Weights of a small GPT-style language model, trained from scratch on English Wikipedia.
Size: width 128, vocabulary 4096, 4.82M parameters.
Architecture: LayerNorm before each block, learned positions, biases.
Training: 133M tokens, 8094 steps.
Each number is 500 + 50 x the weight over its row's rms, rounded and kept within 0 to 999. Layers, rows and columns count from 0. Numbers have three digits each. The size before them is the row's rms in percent of the matrix's.

# layer 18 attention value, 128x128, rms 0.204, rows 43-63, columns 0-127
076:439557450543548543461528401514426543499487492515496462477596479471393483465487523450533446503633464480439528540394474461454497522481428491545611526520544548446476412455468481487504476633497512426573405504488450593477522505625443476502511581522470480447465473497497581471535531484509540542551441520573472551614520527421473463490507499459580488484503405555548477485518592498514524458528
083:535370449491552491557521553445435444504543537493547493494502478378454515392556475513551540461457506544502619535468594416449450593475517445488554508562498519529508509466517435548513519526562438477486526497501499526505475484530492490546463521578546430481650474542444451547466478525464476445461497492418586448538651465500502476457492515523622458411509596497488509422516494478468441476464
078:505495584602551552561524433521450519556528465542545579472403511519503464470504543507476550503485555549455551517553449479496443405487424513475437551545516582452477513581513523556494485488601517451448580500471354504631468510508519402488563403503389450533548487428451535474465485478481519494487454542435488549622462503492497477461427537562505612504516514428480510447525463506444500554540
081:557577536431474460506485541478520414519514514580503559494501493560399575514532541470535533515443478470563480497441557605432521487476491552567448507337603493515522558496449427450558477400456503474479465578577513456466504522580515479524523521516429435491571507410518457467471466495491515519498493559458448377588546515508469593514418449438466610564561507522501436448510496524472515488562
078:539588496416486485516524535514589593375486497587527426532551516519494561537580623477519461475518493470494540540469484525461456521513398466493518606502467434439498479510345544486481453500466496577571577436425445493460504501480469410526550440531497518495555509499523537448510500509514542391393420538575476453500511458564554407450610501542505519548447534551553497477497478519466505492531
083:465558580444505466491455440412545441503566468503532481523435515489560477588488467529562451515576476449556582479523488493535468591477505572524480425447490491437563521552560477525482595486450509429434427437534549473528491505449484498495540590550465504558491526485428613327560528600467436554470490518474482454577445526505475472575536499565426440498480558418536511517544558459492497406470
081:437508507527602448494505566554481489486440510494450510560519510562470500555540446389559496592484479469531484499509478498469421518523595527512516535576462440571417481542396531521507456506476497512500525611390609443461487499608541486485477565492497440464559504443393569581606505522451468434446503511466529478496513456417431551505418505465527473499524451458482573468458458412574488458590
075:513472399486544481490552498433597558502624475509595676520447523552496441474441520490486524462436405547558476456526548528565470502470518499496511573481422490499432476500483524500499439452444506514508513537474521532506526578411580553468528458509504534514501528454501474497420539540407486461579535454494613535559472500495502443528482579527466430502519448495427478439469407445606504465376
076:473489537504536485394411540413430499525461474559507492514485528506508485504564564511528401508472437489575482469441529562461534513462425487544489607518512479541484448493553490444445563461453463526440518427647490525434487531500580509524542434569482539473532516450450564452499500472453524536521489627426517503484543415494513524533385506438461547530441489513594543557515619536361515548541
081:433556537482465480524516486506524539520606506414545429464399487491408540423479490458594526533500553495487564430477500540527436493478416536530403497484532556605491497597509479501525474447472495493435484463560481397536578473569490558498469539455436513559441543418426453465532622532452513620565560464520536555443529524418521497480471562521480531548507556572546533445510441546496405457484
082:470564591561475476437418552428505574585483470454481517493532423536564476458426429555482443511469540494456468514528479559529520482474568471442474572479524399522441484419479444557480401462549432416536520550560539436515532470550495555450557478515540457530552550461380504545592447443440536564505525601413437513449488448521480524536546493601470516526487502540567414478532544519556496535418
079:489532484528444399421461511484571473541498491512530513466484557470413589478536461490490515526487467483511572449493469476406575560510529546433500452569390590482493507477471571521603514602471551440517540435523473485564414469462557491470492559503428435454477470461523497560593422555497512521541584616495419529551565569536520614546425480444481427494514512515463496511453468481493421596455
076:448574549428556532537540507526589580546478465508506495510538507461444481428540437516499471509534448441503497500450500485593417532468477572482457498556509534492481427608491599405432528479449463503499503419501496524526506447492505473506551554496543526496491449530556478460522421617569392479540491460529544566558486438600485497540492423529622414452442535545380464453539462538514369483506
077:572557493543484515446499434568497491602559488372532539486402537403452473574536664515566457482584504505482525518443610556513391522496501518497466510473582503428475512525555389531487460497360432510604485568475519540497565457536503499520537466543524438430477492506465508529525467561533533495455464495439528492580554491474538467500498527457503442479460411461509477515419519511477473437460
084:441579526482445559451442504635532430520517439470490525483503472523556412459507470472393409507422479566532537495465615502431545481501566502446481503454494555524461570424480554417537558487550583464552595544506486503452497368505494493491393461495579505470504476446533548494489514524582459495482521477536628527410559529450471524438565504559557493506506556454516585477462429517471474496549
079:560588463517458561411434531412504587591485473502501463492597518434449498511548474560461511482517589541497527512502520473478427503486414443437517537545537516511511466464384530459423566455497439436581505520466497485456573388513469498556467434504543572521530493544500528517464580519456550470530444597516445389478494499488494511463502560480574472467508560471467544643471399482581558572520
075:438446440533546530467496493631447539459564477523544407481500505417456414514448556489482416541451516539563530528578453615596499472471487479437509608565451490481512571472517535502555551566532509491569488548518460525484407510489503428497510450445461518451497538488512520467535462413496524399568423519436485383499517482570451568570557451514424515563468567497474542544505495558530564396480
079:443518529546534563529499542411527461477410463532575515438537454381502548583498432653472481385481516599510514451417529534526516547439462528553506456445500481542444524460555592492539496525521526443580501506470478520542556467535572532505500658508598443495443475476460493430443451560478557521542498492462469473549512447539509440390480544438564468543461452498450510424479519442490507489513
074:374521496467519519501450395519501453464467482458522474537427527453486541524483511530498507453532555480500475540442495465496461530479543509453476594506455502501503486549490541551489431441555486465495440522493476515538513482573439363501495540524470613424377561486523539555542510489535639545427390554447449505431473541510453473458495674513550490456541515584520469510525509595539441550596
075:465331418510411439544588531449514590494409515516502588571505514545548482565534412471514474424511466506553512569408511534505431493498483531471496437506566530500488536458496434429486463437623551501457435564451414506512485567460486467502517525490572520531481380513563520438533563459490499458513464539483558524574505563567453460522554521480515413466472549546505531544556592478480531440543
074:477471567441529419443489516458501518497455423473487550513550534486449462526572588550517465568392605587507439504527470534454504477472573492491447541463578533548546463407505484530543490536513446600546529529516438607427531462493428511491519564538413394512471497542459518478475518554541435594601450436470471607510492484521548518555456468536450422577533487518483431467529476419446568426499
# layer 18 attention output (transposed), 128x128, rms 0.152, rows 43-63, columns 0-127
082:528460491482447405402491553459637518538535531535541441526476454584514502621549445441482493445387507521526494454504524476515561492590621462488459539501515482466536458543502538532448566467437545556489548545529543501485461514527535488566503464420525582447455551534458508517478442577465408460375467494455502428425539557559492565550478447557487473459458564540458471520418414492570527543464
077:493540520474487530492501523464528490467472495494463457517500510610474505533503532543407473539490516496524389519550345490531525517500468496535563469459621472451446560524458469474534490445511567444526537529559487568487428442510533489518593516425497584475374504453479602431531532502516505550453521479590486608523324476585520539485482388539432505547527435503463526532456499482546549431464
076:516503446351436515434464556499469522424475487413572445482591525479421556527427519494581397503564538528516498504530537473496493551346555532471561455425460472482554460518430473510585538458501439510499473426543585477512452533504511574430414518459610508516435559500591480501498423478612486529437582475488510496490476540559570536521541501530510430509537464510513452529546472544496520563502
069:469487408519445524514511510475520500560509492385486482523543510441609501528599428518425499434505504587449516578536485445576530446411568432464499506607418575542419451494474508525472502600504482512487571491522516573507469489434556529408487434542516510479486528524464471560499457546595444537521463426480465501536458434475507422460623578511512416473428555436529540557429532455563546502516
073:481463521594503442422510433465419392643500501431579531507521487476494533544460434503470470510480476532541521519482549517578542487433514485465504418497489575553525437654601517486468517542476514456474411550468510512538558468500522579464492483460503543482425565514544505549414539527471469553493568455497442501476506526400467600617472409484444404443502501477541523455485488502604559495498
078:526491470516509567518524539561525461544504547452438513512556466472469537442437524501436586527429450501506504465530536561505541422481507477526495587487544511519449473510531627533481538490499487584559525488413477502481558510615469452396402427487508492484420423481492410618482447426469652549516488551506562531453561572515510490419469486472420576550417438538468444504482480550557410487508
077:559496538523341474538428546541433446487509491524555529416459514482453517485473530533422507521424501581423533562477491441578593475458436518464461532481548538427586507467471462493483600466578491494527458426531533587621489518473379433523521528536483490540526563501520389434380459476546502536549468585506470427524520457525565461530522575563487504537475470485448520517582513519527524480456
074:535516590507490463520489436533427506496391487468505445432529517460558580492558425490442496548521511447445491616517527473458509530430490553541435496449523537510537441485507492506557509546567526469494471464436521460507517369517466390670503475497493395555577497476565503482579392487478432505538549563542536475484440513462423505492529483421539543514422535533587503543576530550431488533578
074:499517435488502501638632520587581496486495554556443521519539462463513569387549508553432606448568510465446537482534486495518512423497589499445544439408412549514383498548515557520525462509481496472540474521376497434519485523545444568472496492484505536579515450504469430415500520521485432569539519472461450470497458552492489476468610515587470514479542519442455481482477452518575480405535
080:553480456403455479525537485428500473528479462564505581509502479525505523587454523534436426503415422533447403499529469477539573502517552567538557523535486460400488466485614553591470559459511469513461459450459533531475491456507452452607416502530561493472595527594551574468546470483626586452402516478461488444534410537518419446468532501541519459471460522524433482547534581481448492563529
077:528533455534501508494567473519576505393506502580568500559416596443444476383653512499452531533522465485569556490538503381461542453429526479531483446497466489430489453535493570456459592489475480557531504449506570572497458490510544407376493494512475530522502446520561453481520541567474447535512480501450459465640519566463524449426471492471538484471519546518441538539553436448505562432561
075:472483571486515473458481541584452607390530494456561442478471431567501481558492542483490445498560547535521420488519523510626492432449479444512502604413516513514534406465492464401432499480518514503552506506446518572507539440565451552562550476406544512645552507497466469552418533450493524515505462473422597492488456425524453395548550606518476506568532511416490524462500531501473512486527
068:516524502584514520494504498464450472457506497513467468461486473505608471540443523469504485478475537526483499527482389620553595493517510426575605509429580479491545489422540489640491498514539500431541517584501569485392526492482563557419383438496503474488498452505493517549475511432448518468437461540532451457434486634412491523479472574488425542550579462436601514526445517439452523538512
072:494379428480478485433502521498515456433473522538385471561584477560577484510529420451472459452507560552471436499583437501509536454542536408574517550487471558535519498528503568465527493478503513496425483461587470432480458600454428520551483517464474584544483428496566547515511485483408521587492494509462545540476499554442440590490411497478510536526458623598525589505535454405450563476546
084:490401476447530468594495535495430498562479478476540484494504541462370561497586559496588583464483543477383457508499423514514466449543523469574507380474545432519496503552449487533485447570495462519447470495512528553568532674454429539487549511551515502554455497445483481415541550468458525423486548491427485499534452499470592583520428563447529442542532434470555458567535546517468512548470
076:559483499507468447430578512561524543545508525549560570442465558526537535528537525508488443525461422500442493472480522530552558463500592551400551539520492496539505529551565505569523472603513435537468456494501506416586403503541529561386500501353550497445486480417498500447543523536455451609403488462508556539503487542482599457506424417463421560488446450546517451402477527498457446453514
073:560463491488452484539491544442466517475408614580427534507580516587508500470600520573542433498544558496436446578454499418456534434514481548499471433450576495494533442614459513514504550497520407390525554445555543496556498434528422509427537511523491525503492466507479443469469550490462491513420539453586458568517501503487520521524424555426508420505550470551596493428529430557572459559425
076:550498540512518466461436465525474529539559365415559424499555499562497486465572537452487550535531526438527475499586447529511537495566506387455548486596540520535566407505461490535455455545421537513424517477458537522489442498445474530543357403397434538522455525526505450513535518424502540548404596450537526555498531496495499554573538387539591492566533510525482496508502510516400469516504
067:618524474534439452435451502528472490544431547612481439431579468525464429516501495503601474524521512453492577417526553454472542429574463508522544419501529532514414497552559516546491531529590470505489501434460526546496492518491447643524459480518577564575472441542481508439528413450561461515488491542470533521607564501451498493530530497468458500495361546429421539549486451420472528496416
068:508605504510575575480473482531498425624583507456553442422556495505460439475473498577481542483522569508485449450528511485574432500547475497486490537427537506505498459500521525492492414520503480558515539450600549523430477539573524479700477558488464481463436589514491465517504476533409436449460449479601459486462431430448496550504448431514524559522442426440539519556541430524564469469441
063:481541467494398508511491577526458504472598511472508459451497534441530507405520436500512590447541466471518473472431555539496537515532542456520532480558404409420397491599536525430462521456514543466533499393524483490590445565515476561468487412445540580585583521482448478508521477467446469479408560546502477401560448500462458467533513563479591505431532547478531551517486541606547480612518
# layer 18 attention query, 128x128, rms 0.125, rows 64-68, columns 0-127
105:565539469493515450536534629465499492430534505451455488356504471469516446568472590538488478492497494556492461351483579392502515544480580464513523492500488501601562504507541506546463442540436511476497472465425562505436450503470415490481485541562541512519473504609558540469361403453574509447518477450523493609510496593517484489477489517502460552558509455447530581431489409503501485521484
107:587525565511451477392475509499390488486520455569472523497546542492342547519476467404448565469553549479506553524567556501548483533451422513538509538603514522462504552467550542425527481463505467436480486435427501540490477385502572527517453462468470482544422468497547544534511537354536558535519535575496524479478480529496498486518465632430635511459510521583480478476472477478490577451535
093:499548444502526480395525558422466517476469554537587439399448444432466565465448470564432503489482534427560508436487533501503466476484485451571489514515560509355503487475578446524466568412606497533442452449542495577600550546562541463518390513551452494449459542532487566558544560553529554477472511423505496451462478469518425493599513409419596503463454480547514539455491516542506499479488
084:529491394485497462510459415521621429495497492543503477593518489467552568462532563543447508497562537537440489479428435524579486490404509521541484423486453501547549441488466504475412548566522531476430575456469504516575511529463516533510536592460528447480492515390509512582463555507552488447559550447491560567479471552497499554436414543512490462561420480513553454570406354498551493535601
103:545614489479506432421478454514472473377437492576444515521571442508446476478460552502445416556490547461449580475420490497540430468523390477500486594453593487488534483534482523538565501511423529544603512463513439499508538507565511495453552535429515511539545565507447563438507557442455529501433458550536455457421529500479472512581554586437457507540553479482515526491581422360435520465477
# layer 18 attention key, 128x128, rms 0.13, rows 64-67, columns 0-127
104:530463467544510489509480542483412517475460541589531519379509548521511436485485487517571437533497570480546511494472531455508431509469522529466554530517472474537533443535422512448508492458513472467537526444571477559492486537483334502523464523551545641551470449559409498404533446474498529501479467498369464480513527639604527516456472544537434540570493357552462531509451477539460433569501
106:478511591459511494480552482448512479470529419429462516446534538500437450482476461390524503478557494480522575521578429481520529605508504555597463510568612407611500600404427411412504555484439511459501468543403579519522447445471499545492490421548506479513454522514485452507491522483460510412560489506487522547533515392559498487527499541490538506540503473598476543505503548455494632416532
097:491577485456463384503549506475533512541492487434531464447493552449482539568481488466477446563449595527514416541428502509540498552434538383567434496480549524373510449535462445397540592546561528451554567478504473517564524486531551393522514448597435498454497563519449516553520472447465456447472488505452529534471456386526570491661500503569472514497532453492501566552496488547536457531515
083:515451422525537488481467619449583568492543590485482507591499524501479574445438429479480379528577521501500493502478552463481475454442545447444505572486448485555505510587451481499470384570474450471501479610453523535553471511508607559495584582468564508493396511527570559533479539540523523522495509493429472463479491501468469564543466450409401549514465506547461529530480550378513555521575